Weights of a small transformer language model.
Architecture: RMSNorm before each block, untied embeddings.
Training: 153M tokens, 5216 steps.
Each number is 128 + 24 x the weight over its row's rms, rounded and kept within 0 to 255. Layers, rows and columns count from 0. Numbers have three digits each. The size before them is the row's rms in percent of the matrix's.

# layer 2 MLP up, 512x128, rms 0.298, rows 246-300, columns 0-127
072:109131172151127156125144155152097102116102099120137115148143178115112153082121153135144161092131152130127169154122137112110115115108110097130108072112127149103141159149119104097100135137186128148117113137153166140108123132129111150150101108125082128096104146139152150125146149166106129039131134133152178095116130126123132124098090110119107143138142138121081091122128140135183115143131
118:150126159117084150120128133129166146105158127108133131137156151158119128111115101153096120153184165174138100151145112141109138117137112113176167110095150163138129119157152121083146127123093158118113130099136147096143104091134122155140103153126106106133095188128166138144051133095109118110114136103096179131134144115108099137102127165150120129103109121143118116098121158105139145166109
047:125150138114131130117121137128160098119108151098122126165131173155133120122170167128143087115134145150092116103135079084147141112102147120131122126121109126119143125112134105125119154100158142124128134086128170102089138070092161158149104104091126149120121106108086155152139114114125100093105124120122109147150155128147059159063133073159116134130138151142126145151118170096098109141110
046:131151136091129142124129142166150170082165159142138127132147119149142147080144125181097117162094139153143133140084110160163138121112156095121103106123156138138125150140116146114160082123117139118126122099154097123067156081106138151114134107125091142142127145093121147106119157122167164113119086071078148123130108136162128161121115074134109101097118113106138143134109148136143121119141
114:117166143144164126149133129106179128091136117139147087164101148114132145115115159163089153105143153133088168144155147112119164107129161154126089168141062076154124140105154131087159094129144118143127124139113114134122161146120139089133102139144149135159135109161142138126160164101132095127160139152120098126123139163138074133083124156143173117171099143111141118127118126131104121118125
134:089127129177127121136162167149139136133098108152143176110122102129111151134103120124150106103118110121090135131113098131173127155132109141107114104109139141141141116122154111153065153153140146098150136133141134085121106051130184148121130133109190127149155099099140149070098131104110127109099126104155138140135122106157125109175120121138150181119127124116142124113148130134153108174102
028:131122144100125139134102127133167116143109111138128086136157136131090089116148105144155131106155140158119093126160110150130139184121069131093138111122101173112104147103123156123117167125104152115172148108174158130068119155101148135118102143157133142162169139114115173098146119117128104114122135106126149126101110101159082099118137111159143112122165177156128144146089102109107153127148
128:148136142165150144080131088094125107110078149117119117114165185165135099150114064119122119116092131147163113123125183155114093118148144079139132143146118108099128142145082141174093108126147116126147162140189125143099130138118127171147124141118147134135121109086120126088115099146145112114137120098151131147126112120108102118066149154114133098145127139141108103111118138115106153127102
128:113116076103105122107097118125128166110125127120181072127089109091139143122136135177111137151150148173147098136151133121158172098124106151123120108117141097131141109156098093157114128155125141127138115109126160097113136153119109165150133138159152105134131107148110111126142120093146179129138137117063126132088078135096173118118177147121140149183140121112130160112148142101130125095130
079:116152170151102130095110106081105122076145149057115171180168146139145136107105118156163118195145110165124147114132111108139128115131098122109161102111127097161132105095151152142104088143148158139142114142111136143082118172130112125146120126109128128153112098137139104151136143081139171161104106145145122128140091149150140131130141141131131144107104156114164104129139132109124113093150
104:092144130123111177105125116157120107132057121097134143142131132104107153059146132130149172116122128128143114092123140169132132149119130168110110068085117107135105104102125142143112125151120173124127126134155151109125124136152162165092118096169090102121122144144132171134159100107085134165135145106131110089121120122129140124142111149108114128133180154154118188134137172147127131146129
110:158099124164135115176123123139123123117137142173144123154156143127089151098191134155145161125142131153143120154106167095144134091157133129153142128111118161150129132123140130100136114107105102130117127072146059105116156142139142168133113121075105159119118122152176147152155159091134141100143165121102099136123089096141170121150082102135119123133140123131126102099109136114096173136135
034:151145130111142126105098170116170155103109148118146125154141157133122144141136134042132153124113124129128146127096079144135147119126113122138118139105134074104078129106117090083123135091143120155130102107146185119124144135123125136103076149127086118151117123127133171125111083169118137127142099139148140131116132120162123098088113109178099117131156110163182151122112146105138090108124
150:113131129073159124121142129104142084083098135124137150153118149143141135131102108167125120139142140127172142111115122154141091145115154134129068085147115169126112137125141117139101100179133152138085124153130114129095100169136129153124137130164108133072087146127159134119138124117162148107160117155098136095081136112135109147092120127118126069142193123098121169114129148158101109138127
122:165130143141120140128124132146173132088186100182109100089136111109123169159135134108107097167178151154157110120107131136118128147137136149109157118101131149109142156127139149086169130163096086131122123152123163131149172108095164122104165144102103121133172144141135143117131079137121120143085101149103107161117158133127117159140130127114157122082117117120142153182142135112141100121139
115:126139160126153109150177189101131093104173116143165133118129132154159171116073112131082150149123190139139143125134132162096127138126133106155102107116135121099121104128188097142104161161136122126125114103138134105166171103120145102127152121138135161152121151119125086111166120129133137162156146140137157112145093114120132103133124124116093139143116136107138124126136145101211146140115
114:158174146109118122168115092150158116130074153140108120092116119177104120125091150112112104158142136166114115139147145092135107131131139101134119117145142145163128135158148115163154159094147142126166143106139115125098116099108107144198132146134165092143116082122123138147101124115153174133186126104115133152137135168121124125073147156160127135087151101149137112128123134079119107107119
027:156163146124126123114108125162121144110124104161108124146139140165151111136180122149161100196137145124105134107158130189106145111135122129143107105143144117099069143134133142127142099133165101164119086077136125090102146139087118112096097136140119171144093137134134165090143116124154111150135138136141138136109130110122102138099151125144082144110122148177085150168083143099132124131116
039:170098131146136099115111111103158152071080153151139142119163102152137118092093135122150125158134091154133125127127101146188110131130153119143125104136144147081139134127121149085127149130155147106113136099150163093117124108124112159129146109153106149133118084149123168113098180128147096138176121086131115118097133107111117142114083113123124128082088113143082108132131148109149140179136
087:153147160153135158086119103149149107110135112116123118145093152126120147108100127124115172134123133125119124119168106179162177087138134115106114097153089114152133158097141165059147154087147132099123125116147154170103128160135104151145125157155183088149124111109138116128105102105120106133175112146124093121117126150105122131131129126117150101072081154125095108116097128121109114102128
088:148177132134164125099139144099136094090146095100112138112141115176095115126171103156092107121063149112142137093122117152179115129096134113165131155119115126106124076112154128155141102116129121138189155129121148161136152120091162091080119120121119123123099095096127135146152094139117121152132123128130130146132118143115126145100115168155146093093157125138143118096156101135170154132103
118:125150137120115123120079109150099118120150105139081160178101137145139124121119150112193097117137153116111145093127097132111090103108166113127088119080133167145104097128085154072128112152123159125116127121156137137142141133119141100131135142106134124116076160090090132112129107077130140127145114104145141134121140149110158121107149100112111151150166147166146162151171132121101131076145
110:143166141090132134157135173120160161138158111128127139112082137168132184108132140166153093175103167131093125147100158123102134125128097162163133106164113136157155124124088142128125143116152123141168108145145115092109168101099098113164113125074117169157167095108099166130109127111114158167152141130105134126115133143141104136109142138123111133162149100137097108112120156107127155111115
124:111105125163140135111147129152128108132110125133121149134089158111110131096171109174163093130100101101127150093108116116124137117132122134117140116154106107127116165097155125131118159155134123095152159135142147157096106124139156098123139161144112082149152127115132163167085146103168146135125162164123110116100115153109173121034132153117125152090155174119153116148157103107145115101117
138:141102129113092110083105154125160130150149151174174133145149134124156130139077135132111142157148129156179140140130058149128147167138167125145133167150154123154120173140135099092107083149083113113116156125167112100102135107089141153158163117114169108147140133113127102131154141124132151122131121127113080132130127105129158121129129145138103140109151127139147117163120119135183133072116
032:158126127144102128104087122109159144150123086140134145155142142136116116131143117085157131133106119145111119146108105189172120121125097104113122107143108171123177152099102123044138114146126115156163128113146125127122144100103171118109158134163124135152101091117142155120109115096165133129135149097118121110107087101124103106080149118142136136126104139174134137108140136102191129164160
030:172104132116123169152117084134131131108117153150141120126135160127119072116142135096124139142175139116122157164091092111134131117142122118103123183186102106168156103119128112119090144142186139116148136111093161126094127124058168124115120104156099124176154084117132124128162151132146140133135128134150100150144100139137111122132140155137121110120143155149118131078139134101101127157171
107:154130114108145152122112111154153104089098156134134158124133149134074097114124158186100099137170151128147103090132111143132133077135160161066172110126106120114148144141172148123133107148126120095097127106117132103126155079105144111148133143164140101130114175125137135136179138132169157106146118155136137168137137161100153125148173128143121179101129139141137122169104134141131138119116
137:129097122134134158087103180119158125103159146125111159131131146137174104143111122102114075115126126138108079138105114115162151143111082166149120102138136112096131143116115149137133132158067118081129137137119084132128118109110175122116124110083105117096169142134138139126151081115125127090109130103147100148146090145155092142128089146130113150121127107138098124137082143117087112076156
129:117121107122153128146134124118133066135159170152153134119096085114125095135133128142176120123130138133150157084104112180141125154116110116135130101164104148131141167135142101136119138150113106131153166105166118118096128150175171104187177131139150107083144135136115148156144107159126132140141178106137097080097108113140162145130118141126104144078172147125098136119154159122120117117146
056:143119131117134172149090081134156126070138131130139117122103138135130066134119123118094138130126132122136154129130120162134192145134130122114102116153153145138130160203072145072149151141134120159131115092158116116101145084094154147165093152100128127128115120098114165151123141116118141114089125140130143118125135156109093105132079109142090150181128120149150139123137130117106156138155
126:165099138179113131064115085140124111124152104118143167130150121161094105124101152127096078133061106138133138135116116104159169150101107137118147075099080117122106157132113169114136178128143183121157128072141152096113129115130118132105117112164105107149130134123172127115141096128124133101156158130132129150143154148120145139101146138115119148121115134141136094098130148116138131167128
039:142127139087149132092104154146161153126106137154130121134156139119143083103146174113097140127134124140069113134102131110155134140133078112099129099151094110120150176113152161107122119153131139155139183125136129113080104117077175172104102143138153106149124156096130124113131192098150136112125136123150142136092088110124091096109107107136145125114172109137121127120134156113100148121165
099:106148114122129108165118172084165116138132112159116124149099154137100129143128148144118143124138133122154109137089127131103084134115094113150083111165145154102158133105141146108144123138107156179072102115161097128143119100108156116115109108164176119114123145146120143129130142157127136110144148149138076114100184147122164128133079097117136151138097132136147114152140131082129151052147
093:086126132145150142108154138115152065126125127127090176089153125148128104083159112142106112151141152100121123112085145144172116134111155131161133112131108123114147157102134201129151120145144096124122177148112100159140131136151169132105092105145084151172139102144168131143194107152151144128105133149135131114113105161156151092103120109143103113102108116117154113115129124125135133096124
127:162156166125140108094086119154096095160098146163136137116120123117108130059163160153150129133115146133134125122133140153131109125169083148170133128116137114130123134153129143129100180122152166094154115095123114157094086150143147115153164115122159107117139137183133154165138123097126152113127138118118147134112131136129076128132137133134107113120174095063136156127147179128129126153092
092:148156131132166128118142147141133144132108128155144130149120140111078161103121104139101128167177161163106148111164165155137128153149146124125113120128132063108120117138098063128136149156153123124145120138120135165166169135155121124129152135056133131181139112132131148115121101160085117123110142162133080141101113147121139119123090139147057110119148118147122151161105130121144108134092
122:174157132097146171119143093167150125105122127163140111087099127117119174143145137133070177111110181106135142087088132162128104141128124141096105131136125133145135105121163091154156170098135104146113129108162132113087107118107147156100081128114128126128117108123156114173117100123109098120127116150092124165081141138137146136127116106142145126124141170141150127150092115136105106123074
127:094113145139113120083177136167102131127106088158105136135142132100117130112158135142137202148134163145112134163108138125131122139118115151193142140104132158130106140100105119093134145167148157100112120118105167104101153128170135142107102157102127126102142131140127178104108128127125153106159120131099162155129104121135098084124127189101088120158169121103116143142094119093109109137128
093:150120138144130126110163125130130171111131135124135133109116144116126120104149113125121123158103161130090137141080147119143121155133110106089135134105139141102128111107102096149127149101141098143125131146100100109175088079064157192087124154119133094141119161101155161134137119158129110072147093127134129131080068147101131118127082112112157150107100144157106156145156112108152159131149
057:151086109117143114141118106150113115135122115191115099159105166159106128127162137121171080155137098156111135151148144109129130116164117136159111114141102101102107136160076128173122150138151066084121112146117125116113107115080160081113107181138121107133120143131122118098119090125122174162145149132111115167123135103144146131163122119129131125120098132120145128112135173104155127182131
106:175117165125148144114115118131116131125144139146137178145097127148128107121154105121134138120100115117113091132149116074141101106096126152115153179130087119122146079138131120116147129142164163139133107101122130106105131128134142084119144157072143096119122142117092131094143169143135112092140159135087137128119097102124197083134105136147121093149129158112150100102144138068083162141133
106:095134122169125137181153107138167153063113122108118125163140112122165114088115124173139101087127100134171115143169152164138158138103145103171143099077145136119103131116104140143154120099104136085105078124142110124099122123133129119138118136107164142139094117096164096120138154136137156159117122131133115126102123138099138125144101176161121108177112142097161129138128142109147149102160
030:116143111143138158128123115087124090116102124170134155159154099147147171127140107148115136171151152153121085129144099151143113154152111152155163158123156121104141145145092137143146115118137165129134061095158152126111114096107176082137116152120125171153105151106120127089146106137130139095140128091106076114124159102123119106166119142129156097101140114130097160171137149118160093140113
032:178121136134120150099086103102133162101118130116139092165176126147112096127150105133090125164131166164147085111128170151139143117113089148122116096175134122126161198126128065098142137150155134148157119128127131106129127106083135154122096118133137107139121117143137150114103131115095142116131141103151117143106107100141115123150120096144107081121086129148173178135095152131105143133149
117:135124129145120118114147158143141148109158153103191166155110096159130161111150123101123077148137136101107106148116154135151143161105140110109111111141091145119082115132115157092117166124137129141119122120131147131063159091141087104110156113156137115122145125133169174146130154144122104100091158137107113109142159059092145171158129126123079124118138139106130125107154156127121109148098
043:182109094152133102130140124127095128104159151170090135159145130112103164114111113150137083130098162140111117140126092117138137125140133081169133160110141117127112119114108091085149123130125082158132096143136115136098146095059131162150143147120167108144115106178107158130108082096151140161162150123132135128086105120105115112128112111110139162156106143150132127170157121117143164140148
026:121146130111137142079117129175105134084125122154106115116121147091132106104129164135079162169118111141139126126144123158175116123123104124144115154106146120092160117117160179093200112114174097151122135106189151137132123108116131126123108146114134126149142134126185145165126138156141122125163147128154185099124157105122123098108109115165123133137115144121121175149118163147164117140138
132:133139148121132127101110127130138160095093131096123127126136125136091115062106100180102111166137137176127115101112167121162113137100065131116131138152086179127087187131153168160141167127141084160091120112084130146075146131134113116125133108169112111152109134168163144105109117148131162106145104138088137117132106117124137140122149149108108147106133140109130128149121109125134133140140
113:130097096107144183159134160115119134113126172129116133135140156129120123098148126136141178112096109162089167128109117118120106100108145142091158138166137117119110125109175117148125126172140159132096072104132172120112157106130114138091122101105117093102113122103117106112152111121174126124173133135124145097107175117135097138129124160148109133177162136113114087107161120072161129112126
120:118153139162094074173152095131142149094139084151154158171163191125126116080091153111146110109157120159161118125150132126093086088106142121149102114126136133130122121160148097118117152091127118119159148124131110141158124122080137138139090153112103131158112160103157140143128123152123126112135136141138113108094142109118127138129094138156157106149093116156120089105131157128115078116078
034:140140123117138148107117126142153143065124146150106141143125117138140145127162135113124142163120101109111106163101114147143131156140174119188141110117165154138111119113113137062137093131153100126118114123170095113120115095092130145152085128155155120152141097130160121110129119144178145112153124126113142115110135149182133115098134057150141139134176137172095150189136147121107142140118
131:171082114116094136079154140110127076128152125155113114126174142124126098128133144101116127130105129161127140141127072142152110093144156123190169129089106105136097123125125109092130166101117136141158148100112113133184154119155143127137116110115159155129146144116166123117119145096116128138085150151058146127130137138140126133108082154112078157123119110100141115106115136105161101146136
090:132168148149086152104096144136120143147110077120162154150143133124088120103113133112129161148105152129118135149107087109137133132123121172119132117097153134074150125133125129073121129149144084152170108159123138109107133118084134177141131125136128117110106137141122118160126144109082067121119129111118077112128107140125143108178102160083105178117092162104118116117117103133174118150113
133:104126128140152108132169109174137151083152098166128154130104158192131137126170146129132176112144121183135125128134132117159136111129149138089122093125119133116126123154119133106156136093131082123125151145155131112094119084084132119097098145115102091152110115151116135128132106124177076136131144112139107125127148102084141105140086127111101134119084086112145114136097164159105107175129
# layer 2 MLP down (transposed), 512x128, rms 0.299, rows 246-299, columns 0-127
072:102123145187129139136141098157146113119065137127100108122153099125088098163114106172165118078115162106087139128145124113105131123167101144145140162144141121125185086112138166158150118128168100162149119124110123079154093141123159147175136128148116098089138121129127131095139122132132107136136159145098168137157107082102159119144132130106143141136136111125134103162100153123139139129109
118:150085146148167118147106116160122123145144150110124114127114162096126130158127112127151154124092139116138157165147116121119192143121196111116126149123144136096175150138140128154167119105124135120147150117140157100159123128141122130148170111125144100118148141126157101124133145110130142108107129081123103172107111102129140161163133134061152131170125067163138169073119154163130132137111
063:149122136152114087130134147094130145137155133135147101138157135124120116173117170106116161072105116075147139165137126126114120109142129123129171161103183133128111129096125153122142107181118125137112123156159106147172142161110161146153110099099130168121116148146151111119114169160135139127143105132186125092107087143131132111123149183102136085099109131121174130162137145122120089148104
068:120150116142135114126131126098106104135109100133119105124102165110111112136136106163135122134122156096067114111125146086106146092132150130147099143106155170114123130164141128140124108116123101100107149173101148145085100119152104065159162100130148142113113127143157090130127144126152141171108122127104165103133135063083114072161139135102130140133135110127134141085097118132121077091157
107:141168097102098103148116108161109131188114158117091121102095096169169138091141098088103135130098160123144117145142165096118150112097144135096143142150134163096163162119120142114148155103159126174139151144128127120136140148106111079167129135122105125141140146118152116171107132172122184128160137116123174117123111165133166130120126132098114129151140110115110101106139163130107163107117
125:108106159070141135123126092140109125110149159116103126142132133167122130166106104124122180138132128101166107109144158155093134135158159180095134134101144130137115114129120200123117174126129183127129167106169146138137152189138144120122112126147065139127152156138110134106132114130095144100149140146158116119146102148147166103127135157138131122157116103150131102149115155137100117128177
030:113119116173110144107135131178185140168127126085088115142092126128116150141132131119097128148127124110124123131133130133162140114123178121123145195125155087138128130161147111123108137141118155145077125125124142126145149115144084126134123101138109143107150090124175101101089148118189144091123113125122135127127156130106146105090115162175159196148105128113124128119091164141114144157150
104:118131111114145180111127122148162134186093094087136157137117080142148126158103142153126128078114130118172111135163131096102124155145182148104147103127130166177123120155118164143133122153160146140114158119125092168143162151112141119129154107136124129136081185123123119122128152141119127123137117153168120123133084108103139142128130106112104157131125120096093164084166103157141157117115
121:091139114140124122115141117133121080121151109080145123114140107152129187123119144102143140135106139110162132121070190101118110120113138129126105118104119127185141107136127133102157155150099179162139094093158095139146148142109088114146110155127122117105106132128137139131089157180099115135123117152192092106135125104171148138144104144180123119109157169113117116103120100138106129121125
085:085128125128116097138121133155148130117156145134131095168107139181096125060129088119118082144133146152141119153136112075130112159148124129171161125150081103138119108149130118127117133123085119160127111150131142127159099157151142106156184142138078158129103137107178117166102150129132138116133136161111141165147097139150106146115138083127152129138153121126148122083137119133088079121146
126:133105137112181159176157139125095160184094115114123119132115093113123146146085140132098122100177164105161141118141098088101093117101169146133118111148119112133126162119141087108170146084088159131161115086118137103095153127072123124157148146119137120102110129125126124109119152112143108144117062143115130147129129125165130131140117150105115158145140111139139158105110087158137144139124
109:132130107127120133152123127156104100091141095120114113137131085117127139113094142131182136089076134137155084137104142186088143091187133138085139122067142152159135161129094148124139125099180120118142164114095153148152130137153088111162118092123146117144132173116096102123124149138137134108100142137127154129092121112164137123146175136131096139168129119155111106110146121117109139151133
041:119120118162065118126134117099115104156101121144118123145101158120143144098139140139105127180154123148139087140112141161100141112150108126156126124153137104161126160168127135141131161160142104109129184100114110168108146122120105091113191117085117095098170176152140123107119108161157135119127123152125123128126101172141125160126126088107100144122136169131153138063159137118106119157133
123:097139085133125103100118163113136142151185085160135108122104120152127128135114098123121205128159142128116150139143127107129137148119122165086126125110150095112149128178162138126134128100095166098178121140115162125126113096137087131159164105108146128141146135144141072129101094092121122109110141153127159158133106106133155093138106145156124126118156193105127109126149146119147143092112
118:075079118144113132150168070139170177169119091124157107132132139112153151144135136120176088110100119127151131124115147127115086139140144120139128088096115134156157145119124121141112086159131134134116131150122128176165104158145106099153136127131086148137135098120117088100143113173111086167135152132101100125112120172132144149094122116139153111119134127162110106096115118118139098074138
112:116133127132151127115130089120109134128124169101103133111075123110118097113075130080126136096093127163120094124139127136110166073173130098138133136101142109173135110123112128144141119152105124112166161133143128106114118135133075123118159147097123114078128134080098136133125108130128072134133102139131104135105136120179089129153118100129134135125078115091156067157121109159101150119103
107:138133113105151163114195092138144161136147102131196113185092122156083127134112153132100114145137156121131094152120124108127153137110147154154142165094125121118114149126115169129118089124120152128150121176110144132115123158141152078111100101129100135121089139096151137123115163141098118111162146145107107143130122189159133126114149143128161124173123176102109114135130142168155124119133
046:148097093137109129162156133097141120122097132111101173146155134129107154107125170104120120083130128145172087157122109159102135108131108141132144151132134148143135134154119126145134131124129113164122149153121120198133143072160119108132132079150145116070125141126157126143075155128166086110156136116162139125126130112092183121135132153144125078124133150107144114063125120140141136144171
038:169117131145130083154157082127137119120136143094108132144152163147129156111116086099102127107133119143167133091120084149094189092134172148155138152132113119138111137129094117117113107095123131140127127154108141155140111147149135110109105137172205122072142119165140125121113117087156122129141156132156143152114112144072140127152130117101097112193148146113118140115155138131126142154114
095:143126123080124129135129098149118103146137146151098112094096124091106137151131127122107083119121143111151141107188172108120133129132136128139173122127123169144111097134150126144168128143100144107072137095149139105201131161155124124101119116141143116091091151158169096164121146139106132123145144140148121140133166157135132126129207127078174136154102132108112152143115119143150114129109
114:158085115091143148155154141104138131171143112109172101089149174147155105137087115140130089113169139108143167143123125124118148131112115107137104153084156137127160175139099119127108120121144137115134142160110091104117132081181140127113135133138149130107123084091085157145096101129097121102132123137128123109154119097169150075152153114137117102111155110115135157150107132168166131129159
114:099097148125148119055134135122112125155119123155152121116150161107141126138119145121126105180144155150126130107123144133167108100110112126110139102144109140141135177135147055140132123131125125092151129088118127122152139124098130107106068106122102098108105177111146137149075133073132121131117187124103158129151095149188129127131146159113135139108154137145148123160169108138149115133154
112:137125099124124125129132073161132146112141144127120114171111139134114120111072092140129152101126157104085119148127119138115128128142123117113159141152149157041125143158130098143098105112095138169096140143128111164164146130120156162131088118168083161132116118127146097109115164144088131104116169102117121140155164142093090108114132121133103115146094178117135135145178137132148126159131
111:123109146124137106148116098134179114109093094118127132097077142140180108114120148074118124104126135162109155131179142128088115159092156153163086161088162123107139108098140133136125138104118145154114120088154104113120184109121091136138134150141149138109097151156098115131168131099133133136143094128144097171122111093116113124112159129151137122110124105126117106108146156138118081120183
132:114135144126134150112094142132131133095160106112154166113145155138120158115144110156143110145158114096125136180147145122126133131147129135104119118126112179124146141096140111127161107141130156160097149115088140103153204175114128112118140134110095132108134139122121170107133093116083106156105111113117142205116117144129189146119119122125118138070089121119104135094132135111173151093103
032:140107121126151100144092109144131129099116126146143156103115154128134121124105180124135126134106158127155095120147146126083066113130153165102102133105111134152145153144142125147127103131140120151076118132123157168105189137151079167106122119146145118160156142126113135189114132105140084136123172167177153104127126144104114130132148134080109100147113148137104091094083132129134085143129
045:133116110171144146168126152138162118126124127132182086117130117076143127167140104114150146121093161119119105169174099126127144101137138154147122143115122170114103115135157128119127122111112208101139159121121171156148088137133136125131132120105096089102082122137143097120120108130109144134120115145160095140083138167097162107094135142125082107168154116089116117127128149157114129116154
103:079165112136077134178120148086152112146137175119136137148111106084150068140121107132136127098126166142115115143177116105087107099134138145132094133150118139110120083111135150151117125107159148122153156086123118091130141103099115116128118127102126139105107168162097097122085127123124125132164132149133135111154140102086134157143164181108102123157118128178134147106135131147152093127143
125:136105098115107114162155105161088097193165109116091119139129130147102143148094144138114125124162088103173128133164127123125128118165135115133147128096145155147146127144120164109112120097100096179143121153113147116173149163164100103091109149138165120132137163094137101142082113129091135169123134114132070124145166121162142143121158118140137150120106161122116145128116134115185116117127
123:098117131115103130155110107154151166121135190113111121121117137140119151151120148126122150100132147142116150100184114095049140130108108111126123107136129070117144117164120086138117146134119141151169134138090113090138123126136116138128127167151145095132143091119188083159101148148120097102137110104133156109167131134130122112186152128096130135138118096066148130099113157110132137121115
058:080145134133100104084117135160104123142120138106093108122149131126098137121096081090079105191156116154110123125137124160112092115145161129174117141150127166147124140087161131113088098184131159129130112106152112116161151142128102144161139136140122124152153120127122107125116117130105120163125111163109088154102107189147176164100097107108111117111140118135099130113112115099145105125138
112:115132135102157101093128135131117098172109139112137096092122131131116135123138129134130126086106156132115119148141124127139122109136143162102161095098137106118160127160130146094111166130166108117143129186114115141112130117115122147152115155104169154152145162185166076125107157123112091142135107150106094186170136171094173127093158107136098162141128092116101126106110108112162156126103
036:122150161104135154071109112122075084122161160136146113126159164145156157147141121138131129164170114148107193121131147102091150086140098105113097134140149120118110149148143160128112152108128125146146099146115124129170106180121137110126108128140108185121134114083089153129159142144095104102106128113081127111081124121155114144140126138126134108172156140104113125134126110122166157152116
098:117153173153115136124161109105137068154143175146117166152104116105117110085151141126136167099128152118166113136116131113145162134119147098115144183130139116126114147120138160119112107089160113091157144122143108125199145164096129112126163120139099123134111143121188145094109136126109119153129114108156118124182145124139120114137155109101131108073140125068152105091119125136136130110127
097:106129084136121150122154106146122123143130135095114114149106104139121120161124135083145140109139148082130121136172142077138144139162127185134158132128125141155151139115127128168111136112158159152144107144117131143176149143110112095167150156147127122115120145139119114163126198145109166104114092136163161116148090118163179174121157125085175136145139097107108139109100129121142099089135
126:124145146081133100121114118149119138101139124104114152109122151127064161122144137149073115088091099128135150128100102111150112148128132124145119165100079088111105129141100128130134169090128149110118133124156129144176103133076108134139167117139114106105122094096135129119140129096092192162140121154108101166160124140135147129140114118102093092160102146129159145138126120160125172112166
089:103130113140157100123150117146110148154152139118101133130090143131098144115115103113136148109108102136121120196142087121142191125146149145149140108148131123125118122141167121087114149079122122123124198148148104182097111137117141124125167126115137128088145126100167139155123172098125110144088116129139151110099106162120101108099150107109167110137089135118096128083118116118074095123152
116:120111136156150128125154104148144089131114135166133129111133187176120136179103082126114144152121151116150159098195117166141090128108148122091143154174114089120138125134136081146158127122103148114098135158092106136131098115125126123123114096094132156081117104165153158102147114128074121113137102114119164151153146125121100105121133126170125159179120096129142136115101122121110130112122
124:085148135145123122118175133133131145152122126145090124127121115145125108127119079124131124113169119103084120183145091102186168137184144148070167129126067141153133110108129126141149152136137145126124168121112118162133060132178117136139138095141154133137151169144141102117126102121115168164122143145113097132131154149106152167125135168121136146114106129117145114146139125115094142101151
090:160166130107144143133125128102139099121115119101109171087118151158095141134118156124132125181136154141177171114160122089105100142109115120138141127126177120126099095126151169157123096097117113119104112105124138140115140112117126154074156111059135123114151149155134106124125135150116145152113112084115123137145087195143144098075107109091118153122131148118130144155163157104127114146121
047:094151108119130089096148133128142115162094134096109143105112143072133134107128149135159120112100115074134131133131142159122145146167178121119141125069137131151141186128131131124120120154117092124163110141145169146092096122139137096102137082169142165132151097124124132134099131102137094099153158133125156075128121138139135137147150145140083117133112136094096109135140154167077161116158
116:124116097108140102181147169097116087093139124125151135150172086143082139178130096133156133078108145132129136179143130127115143116137127101098119165104111124074139087116164114089108145132104148120098123171124110178156136123143087154126124111118125126117112085112146168161114123142096111169129092135086107146140110176145166135120128112113130134141115137127153135120130151150114113141108
108:134119092146130119144164146163143114188117111133135142105097149104176124204145137153122119128099118126129156115178097120128116097109167130099134137140105138087105126150155102118114121133103146156133082139147162135105133105098160120137131183148100113105136147189121112115112090167104110170138127163126144101125137120112120151138191136128120134135102113108138136124175129166111152123118
036:157161145119103146118086126161141122022142174102130132120127100121102142134148140124118168107156151121129144115158121151128065120103117104104115144127131114110126083097118125120167113111140154136135125108120153097101099177141102132114123107141089128157134122101125136145142104135114157103110122135132108113102117110144148096119119078130132157144119135152173106081075145169123141117112
038:148157132114103074106106109122174118115118170170097142133143127170120150118183137123118105174161134125121095115101117157137088155124121120134123081159074142100143090119117188139126110091113110124138111101133120117146130119157137124133154137096142147156107142137106130126154117161083111137126128156132075103137146150098127142103124141068121120157159135118130155169135125129182133141149
107:135189130117105119122128112131083114115121103092136144139113129150134157147099122160115153107119154116166114099151142105115135110146142134100131133137128165107121120162152125096124136140078098099135120142119139104134085137116103109159176169102134144081089116050101127143142096122111107164159120117136137139115134174147123094119166100123132104097067157097150150149118148159135161107120
067:117145151128125130140174127146128168171144155134112116148105093137132113131155112116169089166154121116125125150169144147122118147156100158112116160131125159122131125094124105156142180135169134148134110104096110161120130143167112157126118153105077131068080108135148094139137107140143142094127106131131138102140126110138115102159157159112069147096103089149178105124132148099081138120137
028:171143155086117124137119124125099137082138146143161171129145129144125111102178123102120122126141111105115120088161152107154116145103086131137115132101088102107114097128149148110144118119152127103163091119085123091161149143143083133140159185140127087134128085138088145148126142137095148065088137122124080143140132097137145128148118126125090171109132131137107124150134136129154103101081
126:071128134102156091138113135104100133127141163100179097134119117138116079165081123131169117124120142155116132121115136146092085163121140125107107143148137147156102161145122140130164135096112127120094106118120137129137120191116075106093104101130093127107093150121113100104095148116152140114137132129142150142117149176177144154164155101151113126124152158115152093140131151160134145149091
121:102135110088103147143139139156148147145139143163088187117130129108110157181155097163120169147122120116087136117140124097109131110109139083120119130109142149100173142083111150121178123166089133125111118123117136135136151115119149112134130092106124121127066106106125103084143141129108114122089144140164136122163189126119090148141126125121118168117111136178125147165141129155118153088127
128:140086146162106144142158140181117107129160101117137145113072131103119139114126087140138119134144137113096136142129077096169115117129119106093130120142088104122134156131112097127120137125161138138150133113120125145090167148144129122097124159163147196114111112131122081137145130192109186128132127129181102173127143115113130114129094139105146092133149148088144105108151158158155135119112
058:122144098117113158133123115181116124141129107113117112145099103167120065124081091145139128121131110120131107122166136098136130152114156113133123092111121173108100141175147157123122115157082115130140135161148103109139142169140103136104126122118120119119108135148154122175121184131117112146163151173154105091143138107116097087201133165142141120120128104074109105107122161137134146155121
120:100120116152149140136112095124086117147061117111104100094070097165122119075128114121124140131157136122136139145118127100138176111113140108130119117162119150142087141128122150106176140131101122134098175145104141111087141106156113127057101104101139121097072110093105142127141106110104127136124128129132118153132091143145144100140127140113132127079120150112113126180155103139093102105123
094:115122112131115115163149143188136135153124128149164132122131136088086133109101126101127134127121118161118129127151123100121112170143100122071109164148173116110082116118140163127110148143087157129103111119110155145122127144131141165164172133161144105140125064138129113119123148121094143127105121116115093138108086131086098145134153160178137136162096144099148132103156146123128162060118